From a checkpoint of a small transformer trained on Wikipedia: 3 heads of 64 (1 for keys and values).
Each number is 128 + 24 x the weight over the matrix's rms, rounded and kept within 0 to 255. Layers, rows and columns count from 0. Numbers have three digits each.

# layer 2 MLP down (transposed), 768x384, rms 0.0324, rows 516-609, columns 0-47
089170149121079114105136139156074126112117100133116111131147156133113127151123107167111151126093079110150092132134136138156145127126166105143139
142158145107132126164124100090128135129137127133135118109110151133112094142082076123116146154149132082128115126133131121083094129150130117114126
134162127113136128098112146136091130113139144095142149085131119143137161111127180135178148178132162101127130116116119130129079147168123144133103
071147137151154145140177141118135184144129121136099160123149168144142080165119076113122113136146159122135131138100101101178122130111113115145122
118123129140153159121146067120140121130156131100102161094172118139129135133133140162081121150101121119106138131120106127127136181139082140111132
128111113127171138138137138075136110099125126144171120136140128141083112126108144145144128118106158121117155107135157111085084096110107102095138
106134089162112164189110158139157118133118078113117130083151129103129142124131129126107118075168113165137125119164147136096158085115130131160123
159144129150102138151130099135119107150114138131149148141133142138082169136131175135128141121167100163146128102150138132108129158104120119134147
161114146119107147114108104133107123148099116102088134142129074151107133131130066133118129131091107170118102112109106146161139124146128090151129
134174112123109135101130128120120162095115118166155156127144158077167112130098173093146128118106080152108075166083074117108082123132120118110119
112121147143090177100132125107143134143149143144148105165104130118103117128104082146136120132111146115137125121116088153115112146106132078105117
136093131128069099086174109173105115133147152137172114117157130117119142096104089151125137104140151136184119147150117148122099136128137154184130
147132185128139118128152095109113180127134094105096113177135064133119111153152159117124133134123100166080118138121149128104117161141152127102158
135139087122137158165120142131114098143129126094133151121121143126119107142149170161128123102147138122156103108139150179119118107143136157102147
102124146119135118143126101128145162173147107115139135149127121087105133124111118107166138133112156140107146110098130133116095111132147127116108
112105153122132158112138122085142141131123098148102096120129143139157115109123027164151138112139139104108113141134126112155111135113113128126137
131124122139126106129130122131164118121115141133138100140119113135125125136127130136089148135143147109102117084131139145139083101125159094181158
135106189133162157137132158144169150123134108138092123136162084168129104155119115147149133117127101113081145112101133112045152142163122138113134
118132101147126120154127109169137083109122163148146102105129113178162086130148138137119130170131121117127152071125128122097135180148094132111141
121111160138141148102127161159138140104128162099119132145111128102088123156114117112140158114117093131099135144131125138089150111143177169136124
131102111130131099136113107112160128158159108113122076145152161111118127114150066111155105094112108174161129088133136118096074124134150122122136
122129146156076106106105118111109121111116139133109121107149114140142114085125148155105127136189072100137126140133148120148146120146139090133143
125130131098159131116135140118151106162150117085122140157124165121150126085120047092128106125142099146135136110103141081111118107131149104154132
109134099157107123112121109061068118092142083211156101133140151130106146088140148104107085130122113094161147119138149142123144125137108125137101
174146135151123154072055156115098155119110134173150109132166073133092148063124114069140116182095106121123109130099057135116132132110139154169117
138111084161105128117133131149153175097129139126131146193132109210128138160122151164128134128144142099140162125125121124117138100151116108087157
162144128151112099095100128143163141126118127133113116162148127101090099158118112077157123160138140142119137113141099130094092120095123137115106
121113130115138139124160153125115141140152131131124162092133169171149137075114180080102162136121103098097148156141102140196168101136134144113143
148128095138108154122136147102139120089109114154103139150119134127153152148125151142182114160155160172142129132132080105144112167094103142114131
128127084124123126148162118132158153140109120122154080194129085108086127106134060135158166119135112076131110121143120116137115115134103102138145
143127112117164113152137147087090128173134177151093140112165121154088113179127183150148073127092099103106126132185131136137093090105085115140139
148107113140143134136097134127116116114111143098125147099129168101145119144150238132122107117148130163161144126159147144127135127155126148141119
111082152110150130148107140113167094106119103143142103136139110161109100105121130147141105130144138126148131092181120163126095127113109131108119
096110114139134075074119135119124132133124076146142125156150097118139111131152114118124129138136162120151127128132147124133119136135123120105083
103125130124139095149113164097082138146136121130165153122123156110137122101140155102109128113123130108145143131161095111163123184131165122145123
191125082128134112103150107083132088124086154121156099167109143197117127143095075139201150105119151102113133135096084148107113137130088157102160
067108129107111101118111116101116088116131138120126170161130115159116136159134087147084161104143134078111138164138143055138111103142110102100140
120109159126149129130085107096151163143144146109108117118141181168159116130119147108124144125105132105090124141116124123137144133126139130100089
145084132130140145118155119155112120159078106133119159124136111158143106112115126120123116152131132139103153137163112126144170164137090150056118
133158112130126085143110124093104146166144081157140124158109111162143089134117034111130139115145082110147121145145145129096136103100140141144110
171122114164140118117103112117138124148096112156163153112122162139105109117140141128140119149159110122127140157143158158141111129133122145123109
116133132145131136122138105146122132098131109133164117127137105119131142130090064131114180102076156089117148166101124148144119128133109098170121
148142118120122090126074099105148093135127143115137127119170183105169127116125204155102137128160105151169126130158131141097117099141111127144117
127134188107149125088138150118127193138153150096137131163106145135132150138139118158125125130080117114083141136134134092101124122121110060124116
154104149126086148132167097077101144133109139096092105143157118146150166120097172128099087128129140158133097165097108148137154136152086099137141
160127148143102126118128114126135112125148136127129137098126156136154136145114073146134098142163136167143143125125112128119126121093149160126131
114108141117127113129086132131133148142149120125127119137136125111133122073102124104128125129156155106159143132115118126117139085124120094148151
140117167135141112127143131144154095119154140147085103124115147133092134125124146118086142128143116119120131127118108122145116163138114129117142
120135128159136158130119131103170139119121160123140093101137100133144175134130184140116150106110123154151143126101139109142132157141121128112127
143097188109119158110102171137104180124094099116108158108122087147163124157135172125122145140106136159100130135130135137108141138123110139143109
100078125083145068123113103132121129141150136135138126165096135123141137114162112121097126118107150164164083126121126118162114129137148083133090
158135135086104102113136129167142123168129128121122141161143122083104118141142039149102123132071167165191119110094159121091131125093130112129147
131144147118084177143140142153164151125157136117103130144131159101120139126116110130165148150124148161136113131115154126130140144173179112137118
143103116133121053125092131092149147158116071136115103154179139104119148147143128121143116091166121145123107117166145134150116127121121159146157
141142126135145102124096143126146062175112155143115151116138146101146159097124150136169130142129139167142127150163118142166101114111099140101121
102124176108112132130132088121160123147126132102100137163073147138167111147141118100098098154122145191127104124089137118120124142128097115130133
144133124128166139137116159139089099139150144110156162116116185129127156174122171122136125155149113145108146119115127117105126137137141127134111
137130119104151119110162128095123119144144154103132150106168154170106113134137094090131143099158109084106164145075157158153141155108107126122133
123155163110098120123111081149171153174130114106126113183066087126120130110148070160106132146103153148090111143104134147180155111134145101089101
133113171125152146157129108131059158119102144127153116149150106184148139122126158100099116134122121147134083126114128129124131121141127132160142
116131093124170105148139190139169115136127122159133105131128088145143119160079085107155132126144103092114145106129119094123140145118075162111116
135113141144194120161080102090112114114121130078107166140115127138151073111152157116170089175143063112154144124152128105111144089153130136099157
121134050171127141153107152114115153149107096143152122155136132114145102140117123142128125095140125093132150139160134102125118085147128117148154
129136144135098122099093145110124105124126110111122131151124140151166064140104080130117108132087132142128112129157135151126138119101094074152108
103159159131101103132119106136095126136102129119119114133106151101115135135161146138110090136133130119189083111086126132117127124118101132106106
161142119100129095116131106165095127116114150136113136108142169094140151142117212126099100127150062142166124141139140151104156159132140138147109
102163174087092126080141110111122141137130111153107136119145132126108107121144147125166087166146097101146130146114172118146127131116186085118122
171140138144121187095108139089154142120140159112122126111115112127160093112115171147191113122123210098119137118162142138136129110183160144110120
122136135160161110123169159127131101129091096144119141099158162120127149199147172093114125154129153132103149165123116142132116172128146156093140
122138131121166137131124114062122120129178131119080110134183101145142187127141122133123104101154117155161110122112119149139143127092163105043137
103163101149096136154157068166136127106129121121098109096173144098127145167130146151124124125129087100140121176153159122127118131130116136143163
097157127115102136120160136110084131099101108144101125136139137128130115102130045160123138133127095114120104116115119147153112124146159130152124
145141122131165135123096114105176096141137139131104092171137110127149112138161121095069127089138159127120116144145132131120124141116137139087113
159166086125129073098104134142108117156151123124129137132171092147076150144117113134091082141106110103177079178100141126109116113131149137162100
140136174132165147123137105094122139095120158102112152136120134093133148156139211146163107120171128177155157143133118110171140149086075154091098
145121124123108120130151112113150139096121122103157109141122124141061101140092190143117159130122124126060097108122123122072142125125125130122120
137131102150169125095108069091105125151100141126079082163132095129124107185175104122134074090119104130128134184110131126147088175153118152138144
146115117130120131137141093173141136125106171146131122109144098144116145088103076131177140113120148121127130133134113150121112128102065149114138
153156074145131143136101124111108092158110141156133138110121165126065126126128174114133125113150108105138138124128159138103114082130170097116082
082109153158175120118136163132141139135136097152121107134106082155124142187105052082098128117139128087121139092101165101136112138083083122156128
094107096128135137129152172096111116122126122152121160117138176149148178122143128164140144136134094134151169128117145150119162145152077118128109
167122079164134106136135106096115140128110107114160111149123075135101093112098135146133127166093130136115131161164171136174151164138140152119110
136129154107140114144098147164152145105146118127149140097154135073112162126112061161147140117117144158096124138145085145131140126136119133129131
161146140092138174120149115130134119146133119071122155121135116105129093102129146141158143114123158122111113146113122074125142133109146150155114
102129108168090112141141121114114136128128148116161104122135125126125120153115137141123154104194068088151143108131114172106131126138113114131130
108108153098150162141148119189163146142144121156136143145127107089158134116128162103134106117107091132137143140107124111152152121129156125112126
117139152109081147143119124138055150125128125110106094133161124170148071142111163107109143150126149138120152073173130149128155113117151093139120
189139154101132149081153133172102088132128125093091138119130157134167124170117096168142126128155150193100108139135066140091144127142128197116129
120105146103129111120135110110086110116103153122133095071085189155154145112137124137132117123125157100148131125113164136150116136135108117164118
116154155093179128133137135116107105090152157110103074110132134147179175105093132140107137143125117155163121089179142102138134164139111128164138
164149117140134101130130114029134115145115108142078140139110126162114161142127160162140124138141130117161139094130128149126129119108089135124118
101148141130122146125104158171156125144109091136122123132186170099137093134092109087166130155125138134134109148122126113145133094149148146122127
077124157087125132120157113140122109132124149138153122128154124100116100105134079130155132137137099074121128113120164091116131141093122087168118
110120130145133154145119121122153113142110119115135127104198165111138136197138096135091097113146119123120119151161137181116139135122128106105145
# layer 2 MLP gate, 768x384, rms 0.0359, rows 517-610, columns 0-47
148136119118156127117097126121117141102124125098123138132142170169122161086169143087108137117143147121103074118152167129170166161133131149118123
108151115150155111172166143154126142146151080123126159130166111097125136126128110106173158125103132114111152126121138110120123145120159162106184
115146141133109105117158087126055171148108085100110149135111153155122118126144123142079122144108080123138123150143159129138144106101163095110136
141100101097091074180147182128157159098128131138132109165110121155141094168088107113124114146132152155135137115122146135108139131123126094098107
105130136129175156148139170080140125096119132144177132138116144139093106109108119118122153128121149134112177119121157131127112094101147098107173
188106116087134111127097128115140141158170126117136146109177138142152146097117137136128114092146123150088111100168154083096135181080140143075109
138176146115124122139128136128113135125150131099129125112143127128088099130121160114122127132156111133168128157123158132083121113105095117156153
146126126087128124154129121113130107099136124160172127143139123116174171161074137156181159125133126139109092065064095163062084142122143118133127
106134184076108122086135092123114122139158146087099144127147055161130083101125138138123126140134109095130126161112122142111142124145133111126127
147115091157138112133111162130099134108121110128123130137174134128133094134157135107117098128129147131104134156165153112125153117110124111113143
136139099154160136186121148117102133123148114156144116140113095139046116127133122120131163139143119145084115124113130137175117100123114104126191
151135142122105129093096147164098111134167160065120103132135183146138128142099121145150146137080153165163136081147094105139123122145074110096130
128114175148139124113113134129183137144139142150124133127132109140119149119110118109091106144175127165106189136157132122126143153124129110147125
085112130131147068149143101120160144177141117141151130159152125097095103130151129104120163118117157130092148143114141147134099117120120132122146
145135159109135111146081086120124117177139147117063111123098134111134105079090130110133120081152125162128123149124127114135107180125158135126118
150143101143123129099105100116133129139192124117119167125152143159122130103138118126188118117092092124163152152154117122145170129110113158095126
140133183160165116141168162164158137132125117138106120146159080168137107172145122147149129133157096149080126131119138137070164138121154143139154
132092164085129109135129121116129144167153135114104165163108130078103086117128103123126148110098114160162120143137110140146128125091107095130149
141103113131153104109090179134150099103134119125108143137134144150116133153145137098134151120126146143064130149100114128112131092153135130109135
126129109160142124185112117159155130155131144137132132109125129100140120146145117105159125101116110146166134127167139140147085153131104122128131
142158148148080115110111124109115108113133146118127130133160113107164162091118143148097099123216071108143121123133144112124123099148130094139136
129145133119100133125119142153080125099156121123108117109115095169126151111096137132111162081118126130146159120124102123133109116135140099136135
133151134093120097154125150146109135137128121121107157135102113131104143147087135102094137072138091130178099111144154099166103157084143130194149
145109139111119133194128125169164139144132102139085112127059091157086163143100120099109141082136145191119120104092136150128231115090122139158111
122114176095131146158129144125121179112168131093149127114110121082194122131133118139122114109115148168149122131130148133122120133143156111149151
145153116153121101101110172138099100127123110140116131109110146114136137125142132125103138088093134136145142125106078100135106152130143131145154
149124080167119115137124156141192124145129143117102128134161130099083121163171091164135136124075129157161105105156115152092126098115113053078167
135163116141134135111094131132085118106092091120086124124130172063128108152124127099144166115079119142171079132131105140124095160093102112114130
186144108124156135149142119124192164130124129104120128168147090063102120121129107124129107142123141147130154138073127135105159098134126098081141
160139159140103151146124136164116132129127072145131112144120109121137101150127152094120112158121153109108161144092144132113145138144148146144111
174074113132126166156109145115123114142116142121121129148139173140156117127132104132103118048150123154171117109135117142116121114143148130110154
142147141143125133117166126113122122157141131122179128119141126112124147081155120126119162126128119100154171168111101137147119147132139105145130
110126158146118101050124119111100126124118100132128161141168105107140120123143112121134114124104138115154126138155116127124122122130151130124090
129150095141160175091129085150117144142100116119083120138133141161115160130134135121174121149168140153100136134132105166129136109105104136104137
084092136128108089127099115137049151110145092116160082174087129146108131094161097128071096135127134169193139090125138147107102090105165090091173
095150130101141102129136134100149159148131103183137129138106129065087130146150137112127144168112097116167109168143116120176137135093098118130104
154117112149113086153094134119148099121113147164112112141119197134119099139136103120104117126093125152045144114136093142118121155080054148099148
101193113109110101150107131109110116096120145164157116135095137077162136136151141127113150100099119144163121114102124142106100123117132109172131
108090152113146145128119117127109131095153140116097148167151166102122173121135087153100140123123131153137100134120100116150137178113118129078124
169103102140150121122110125132138103147105117172154142123137139143100124145170137091127121146167140131144137109155134128141117132138118143138131
133112097115188100114099129092142109122096129165108107110141129151093160140151116097114088109107139151126086104156126117153129130098103139140126
150131150116142135118071097165157116156090124126111123086120147127141127086181129101118080129126138102115091145121148163142131119130114178172162
119158143095097144146146142101086123150131108122141117153086135097128135096113120137105171107084158101174103134167101152119075152126139099156161
120126134098136116130110108138122145108195141136126101126126079132109151053123101116088126148194132115170112115052115108130117113154147153163126
119152128108161145120163154151103147105130111119150134145179110135143130117127128149140159135089125182109130106095160126087149118119142089117182
097108108133140171089085139112119101087072138160155122132082170146124115118088163134139177129082097103174158106152190109138097127191077102151111
112133110129140113074117060132125145134164102108137133149128111116146126122111117126137128094128149100136102130117139130129128089156143120158140
127119124164118120120102140124148120147125115125106109125117137138141144132123128098169142126127111100168115123133129102127168129135122146133134
129119099104145101139187112081152155109193123117172101111114135139082141142094105146145118151128151094154099131106095110126109116099141176128101
140126127140133149076109112116104133114132142106113126136140141155102077107138126151167141141131124114162136141177168126128122086146106152123137
177118106076118092142132141137130165145148132115143115148114112119095126163140110165119101129071125161157109121103136109117119124093128093116129
115099097157136100106096128103132122091091102151103103138146118130122091147118143145122056136150186127127101113199136116153124109161071130132162
137095090106148069143109138093132141151130110133113093131171132142135145145142130128121120074143114131096114139145143151150124111115139117143196
132153115109101168159155123129123153142144093083160121160126115114128105096131096131113162132099084112120112129101124128119123150112135130132180
113154139073147100119077152155097123116137116135133135109117140112149144127101134063125125132116159141140126142155143105088103165132115165159144
141114084112201156133079160107122111119141128101159121106091188122175130136113127117142112119151130186138121122090127137088147151106144153142084
085168164086105087137147134119107123159140149119157155148095140098133170117143118133084153077160083123175081110099112136109084130098121100120160
097129168094131174103129083175142126164139136104088165118125095135149139112171139162112103148114091133124094139087116137124156137112137144126120
091120143115108102148110114086097105160153108122119127152108125101145154137130106114102138085098113160158095159132092136112121134126100094158164
116132103150096112124115139115117148148175115118107137138177115164094131143172098119106111150148140192126168145129079150126133121102151154096174
124127128175136116136070154123119163121129110142165102164095149136107119130151127076126128091141149119117102145155164120152141128169106088083125
119151103197110108144113134100131120167105112121098122126144121113153121148135127134124101116141122093121150120145132139105122089134126111134172
144120138138178131141126115144127109123116131102123096139120139103137146108139125118086104126159118149127138129118134136107128150135097147143154
137098133118122154124103106170133150116110118105084138121107089147123100119119153127165137112146162119139136143194127176112134099148094152142112
076143141148129167112125116102117155158125125117128110109100158160105128119196147122103104147112144084117163162147136161147140101106116153110153
104141122124104118135087138144106170101140136119159114118106093099161105175128132141112142118134105093128136141093144133133107106135104087166155
106109154092084080137196153109106173139152109139157100126113113143104109127111096134112137131137097143133125160149082094167139132083090077068123
137111100184184107155175164121169121151099128148128164112177141139109140164150127128162133153117136138084164129107122129128124172142141155133131
131127165124151131155129117119134144159169147105119135149185080182118170137131095126131102118098119168141086087115132158129128113133138125095144
159137173113197144110106167113127154133123105127107126146115157134107144125140115107108125134058158145128118095113152116129126141142131123139157
119143163085143130146137103145106147144114132121125125133175155127107166099098112101121162125101079139119093128137121128099115131119126108163143
137105126124181099113109119122116079160110120139089098137149099119118102137137135095069128093151159135125120171151108111142154132089120149115120
134136105138142110105089137137125143129129121101122164124133159140110126139174123124120121112099156125136120106160179098150114126163133156116144
101113133098098127157197185082118177109167101123120129187140131103165150095092106130146182108107113154150127112096096136060085136104105098158126
148109118137169126136133103143199061145132105139103148121164148097166146096151130117109099118141177147161152108092134169122110107120124145150133
105132184107100148143136137139152166139136127140136140170131164149138134080094126124140136151135175152109133097135157134132152109144123116113140
127119121119140104148166137109147129106154146135159113139128153103090099126132129146100150154141099129146132143146131114115109148100135116091141
117142081108111149157088129112102119167143103139113150104073078132142132094137139103139120087130163148131127088140104124156114140120127145129122
091110142154141131125091099140137163149142138125107125110126121138106142125162111089086064132143144115130166107136131152147143078126118152127156
111110131123127104137132196132145173118128120098133127146138159086118136181128116110100117111126154126155177138126132160123127153128125099077178
135135159093131113171118119130085111113142078129079126147117135102171195084101110142132159078135107120143083094089092113076114124132133096174134
173140150129133117117097114151123145111114117126145119120172129102136160139129119129134150141129116142106151139105111131132141121123140100106159
151135124122153160136132115162123091143142126120136154125112121137114095139092129140185177135089131134083109155126134135137145162103139146118108
134128151112076164145151092112128096189141129099134152114131111106159103109100085155122123127121061088142132145131133110120121149138159128093160
125115104093134121097113111157138150130133069122104129122100164115117152134121112116132126072116149183163114117108096143139141123149101130117155
113123150104094094129128099086103140132138079117091118130147131141129113122113105117153109101107119142140152078171152111135094122133143108143144
148112140105112093134135160144088106084130133131116107146145141129144125109119105163110139120141174116124106125099132126102114109112170130140141
114137108164120110127118175122186134133163112139096144150192069128088100125121133131113088130143111125122119099125143104110122130111122123115154
123141143077153102163190172141124156130161140129135110148138108087203096124096098136072119126174145138126089140100165115119116133122159153155121
146128128105124091147097152181112143103127140141107072135084075120157159164088116130151134089134136138143119114103110133163155121090134113123110
107122110129108117136113126128139094154141139122101139135074107134107107151160141159160112129093105120161136134152121174117131121119094124126159
146150125113145117128139100096106174133117098112119196143144155135075135124136145127072130070120125149127114123146122160084105090127106108102131
113131124158152112167096127137146068143140132147131109113146150104142140158123138116129128149144116125139111142147155155146125144134129134142136
151137120092124064183127107163172121146113123218087135173147115115149081137113100127141121104118179135109091102084140180112128124104130103162113
# layer 2 MLP up, 768x384, rms 0.0358, rows 517-610, columns 0-47
086106123143107153125087102138196106158104131164091157123143119123109119116174138115143100118173131107102137101142145138151157093120146144080107
136113095097155140128109152115101172151134092130128163116145122119128159110126113101184120133113149116103123114107127137114095149119149167086127
163097134062094174122084127154105093131122144133173129130105144136163150106107125144100139082167110169157139144132135120127120142131133145128130
102137095128090092125119126067108129104121097087119113104105131142142112108122141129093113105116142159156127114138078136128116120126135137123157
143108131154152087146127132132128111154143100143121144140136119097141136127165125095164133120119138126154124117111133163108104170143099124138118
141170062157118119152094115146142097123112102132111124142163172132141142144163139135131093094127125131138114079139125139109161132120147146111153
100107131168138139176126126134154072175103144162114144130144107150116170157137105127118109156130124133089163127153129157132136121144159170106136
113152100116104065139139164156115136156137131143137139134163182081111125105174129126092096107141087151168077158158174129147098150165124105127128
123133129095153163118132113179166140125128126108117149122125084150151110139140115097135122136124128142076137147079107142165155136141108204103104
165112151097158123148119155121092137103128144113090151138168136150137115134120137137126147135139114137139114165141170119140144156139136110110115
111149094122081154109129111144104147110168115135137106109116127125086125099124141160105119149164140119129096121164128119139126106156115099154157
111147096153156146098097115130154129118129121116086140116124154111085112140158133081131110109102147147127118113160144109136129100134141147161142
129130141122074100122142166115129130091153146110113145138130144136122133121066115189128129139124112177146165085129134114078081124113123142109179
156133141141134164169142170144127158133140123107122128125138141116147151125142107117131122126105116172122129099109100103117163174095128124126127
106149112169156147110121155117158092108102137123144124132135109089120129186193149134109121148130150122102130123120131138113148084108079137114143
133143131138124112108100096085136151116159138134140121116121130169117107110110122149118103164140109116130147131156129094153119094125095081125137
131112085102146113174126147101120136161153109118162147149156164107102170080138109099108150107071132125144127142128096114122147117110113133104110
132103155086113118143115120106100099125126148133124120156094109114135107136126118149087146146098134113163097131159144104151105116136092090102137
147156159168123144139132144144122140127113148098144090149092088094122119106107114100122153124129073121144150097115134120106103168105159143127159
095112164107081126108121091139092122123117149112148157106123101135154095090116153146150132134131107115132158147107126101145152148107167126123104
175156107135156087147121131160157131132163108099139098151122138117139139095141120085127162092131138189133152108125074144101162130086139125131162
127142160081125135147141112144101162126136119120138129122101151128161114132101145146119102143118131133101134125097120135103156109121086125141133
109113102164132103105130139099087157158123105106086103098142117122114127135163117102143081099137106128138137091135132103169131146098112140188127
114113203110099092058129122084135118138123175118137106155139138138106132114147107089103099140089057142100186125139130130126122148089105096137123
118109144100135076160127143125170151097150136124109054138154137107132121181113105104116126100096130162162072126146133137155135166140134135129152
109145119162109116121115124161160156115129144131115134143140141128080104147113118109188154158164140140111136126172142156134106097124135137142086
128133112120144090131117137149118137133114112143099102181131101128115136147107136110142081138100134111124115103131167135070109113115122133183159
130114105065106115187113142091128102152149083137122090183155154118155136120149109142085130119114149164137110166104123140113091135161119121120080
130112198109116163158125132128090147131156185089084112143104171154165123068065159122111119140137120127100121152146130130128109160122118131149111
098117128101120115114125103146152099131169143103126121131147129134163111124094144129153176141094141119129141113101128164085122114120095162148148
170099109128117144120116138117106153115127111153154133151140137114171157135071124151138145073130131176179134122109095149120135149126149109143122
138099172114179117116144148087122108125124110141161120146133144161122143088123145140127138138132151098169159131145144112141077155127145106142123
097117139152080116172139126112114115162157151119131151142121125124134160108140117100144115068154114106141123116157118107144117119121134125142163
131110132163158122137163088153171136133120124108126106132147118119110124114113123146108119164126115128098139134126132146114139125112129128080117
160102182090140177108090110129112109162076151117132095114082142091155149120147151127164137092134182084177057139130127084129163165132067157111117
150144130147129139089140133153124133151097115085120105127166121156163131153105120132126152128155086183160125116098090117114073172117161101129146
139143117175175140097068108149141110129132113111101149143135158174121144122147133094175097153110178151118172096128165150088097102140104154151131
134167134084109139139106110089111121127093134132127126133111117124156120145128165157104135145083112098118103150119119158084086108156091151121124
101124149134133144115133102122146111119122142125163134086154092093108076116170137110104085142108128126150140131146111126171132084150133094149159
137137138136105108140150166135127139149145141099171127141125140110126129084137113123130141102116149190105166167104131140115129134106156120092128
146086140103088125130112167119106107146119146125102128123118162097142141093136136123133107109158104162131095093110123135131101138134166132102131
134137132101138160154128180134121112107151136127167126092099112143203141156103138117168151111130154155098110130101113125139115151158171134132086
093149138082141083115109159155163166114170120120114135153097118175146110132120123117158132139085097143121150096089157127115155093145113130190103
118154151081101112116125113108136153129158094118123122156128122054133101112123098132098138087146105160185118136167115144138060132152147088145150
107140196135121200104116101118131099115128109149100102117076124135090122116095132100102119146137112123122155156183116120138087111112138112136131
122143108122147148132171127136144140118110129154141110127119121149117116163144131146133116137104111157103126139139110104140132173133155152107103
132173102110113167130136155108126150110098169121127127116096141141123095183134139172148141162102125132131122103131104110120141116123124114126107
122160151122111117114156156124124098118142104090127134143159173133157148130144135148137120122131091152105115088152138067149135156118145116103151
158132149165148132095161134106154129085146152113168077121177114131091097179094123164088114174116114075117170108109131114084135133108171141112168
160157143144095151137142154133129127092115111130120132123141138130141129142086139124136137148146101115103171137128137166122154129134118148137146
118133165089123131136122195109121170105160123119093142093136122119178142143084113120116143104178094151074133114138092088138157149107153123120106
118113152144166089111108089118072112132092130107140145106142105156136105134144112114087126103139097084126163123155112140109100117082103134115128
139157183153115117131132137177129151132145096122148148121127142082125150118125127121144157133124145136125105132122105138123161150124109134130115
152130125099115137141125144111115136126112113089137116146154142110132125110131141137120173120137096131132121178113131118115119140109127114101138
132130121127138128115101114148104121127104116148096152135095156168131158100132124082143084135133105140101122138149116118153148136130139110149125
107113116119090082166157130135110151087131090161129120172145125114176151121086107121137141099166114114174076106128157130144102152113151084135140
156115124114153121090102097114091092146069123103097110113160097128176081115136133098094123116133186173166104142120102115183149152152114163135132
133159134111162104152116168193131163097116128086150091142144181100150140143118095124131136117115162150128116136095098126114086147137126133143146
122174131128123094108126104107129107175130137098153144174150110134118139130180127095107144132089124124142116110145118124127143149106097134141117
160131096107151143152156198133147108113124139122143120143088132104136151157090144125149181112111132093148138136096139105122118136138076159108098
171142099165146164093149118117137120165156137085117114096171112148107124160173130131170133130128117109129139136106112147105138124103123146119170
160090148119124128128148128153130159149154117145150159144134127122121151090117089091133149100143122164144112102101110127136124162083165138110133
146118154122155138097105096140114119119099099084112101140140172131165108116129134154108077104104138141132098131138153139105123144121079119180121
158087118111155117099143134130133124137161116134116135112131108132112117130090105141155178121089096124105167141178145132089115113114147110126151
111146134162154147073165160139159150128152127124068103131144118121080113163135149146160136157130182098136135130136134128124125118153116117120138
164105089161147115171137160134153123119122146131130084132084123147086093148080117130137148092123151139116110110174110117156122162118120151145126
142163141146106139155140120118100123153114163130136134124130169149075134127154128134167138101151176106136154139153079157118120156150139106109103
132131097094119130085098113116116166121105105128120153111147136077105109107146122125102140080158057171151157187140121119128157127112136122084107
100127159110138140163125174181136160154137117132127130134128081138130158125114147101118106124135186128152138134114120126146115147145156141174161
127138133087142149152140133130153139131108092132115142121135194097133142158134129115135083132104153130156113132149161119130103150158128146151137
152099073161141116145129122131162097140147132129144128109117090148108130154122148112176138120153158144141154159153148167142140104134103159118150
136159143153079121173169144177148144122155136150133143126145119094117159144128116125124153135107085113147148103099133175097106133121162108127127
097097171139125153131138115119133120122118111130150128146107173109108118121157102089164165119128159123125171071148124134130129093142123135101166
115130134135118154153186142073162129105162108128159164125114146114127151100106107120155129105133110110180135137110096103103081128151100113138100
151126150144115145176138156109159142109143121143120102163110136113119131173123114136074087141105145129090134104085159122121128107144074120126129
120124169094147158129121098111129149170131096134089154142117132150139104093128120127127091130117159167091131132124172103144140077115135153141128
138093143121114095162108169142094121168109133118119132104120156122126104105132146138101130103113092161124112128156156091142140123140147137094141
149175132141117142112134130134070103107122091122138128110122167145146154136100131111129153135080079151113149132130115130075094110117119154176117
147105124096095135167096125119137116123121126114181148102144165080166141084110162135140124110087133168109142177155087130108112116154183141111090
110101081110135145114124170112126168134118129101101113127156177145160137134142112117150131095146121135133146131135151143115107143136074091105138
146145138088123077147136137117112123113141116149109105143114111086133129129109118131128163122106118082177096106112114107133110152137098114154107
131135107143170146167163136133149119118167155136097154145109114152103122095153127152143109119162126140127091119123148124100168136135094153179129
140122104106129123103098131178128116146156137123148151116121118128109122087124136132151144107137153109184114134148119136160117131128097165144158
123147124160109099155099171149112126083125121164138087145170140139112139142148148090117138131179141123139150111127147143117166135128094114163124
097177186116161150180166115113123107103145159109154115130143112106125134135105136138104127126116105086115115138105150117120113154139185089184129
143129129131149120099087099134155123133142161147161119141136089115151125095091132110087077128146166150135108136084111103125120104142092143169144
118135162117124109149146121135109151193119125125140113107091113134149117140113121154098134152117109134173124154118102104144131126119125102138099
084116094149156126078124129078193138123128149129069145103157116138115124137140140146147087140093132174123116094144209109182133104157130136137113
122122134126099109153181142188136131167204105167146149204139121114159064124133113152126142133122136099165133151116144140097151103123114150153128
134137190083139118129120127130091158117108077151150116145145138085133115113139112097075142147090167143154131136121132106128090111120151116149107
133105137144160124125117125120089132103142129184144081113113098135131136118120119151131138124124160125134143108135129141100101136118110095146140
159138117122146169095136090189158132109127181119157120103110122188117123134113120110135087156140095105117154123100134107087153104127106150128097
103124108123165102125095133144155152172109141110106158096161140164116127124149112119128108080174108110157143143167144119159172122130129140087153
132170119133180148127098085091128094148109144152095115137118164104110127116153138082138120126099129110140123079101149121116104161159085151209142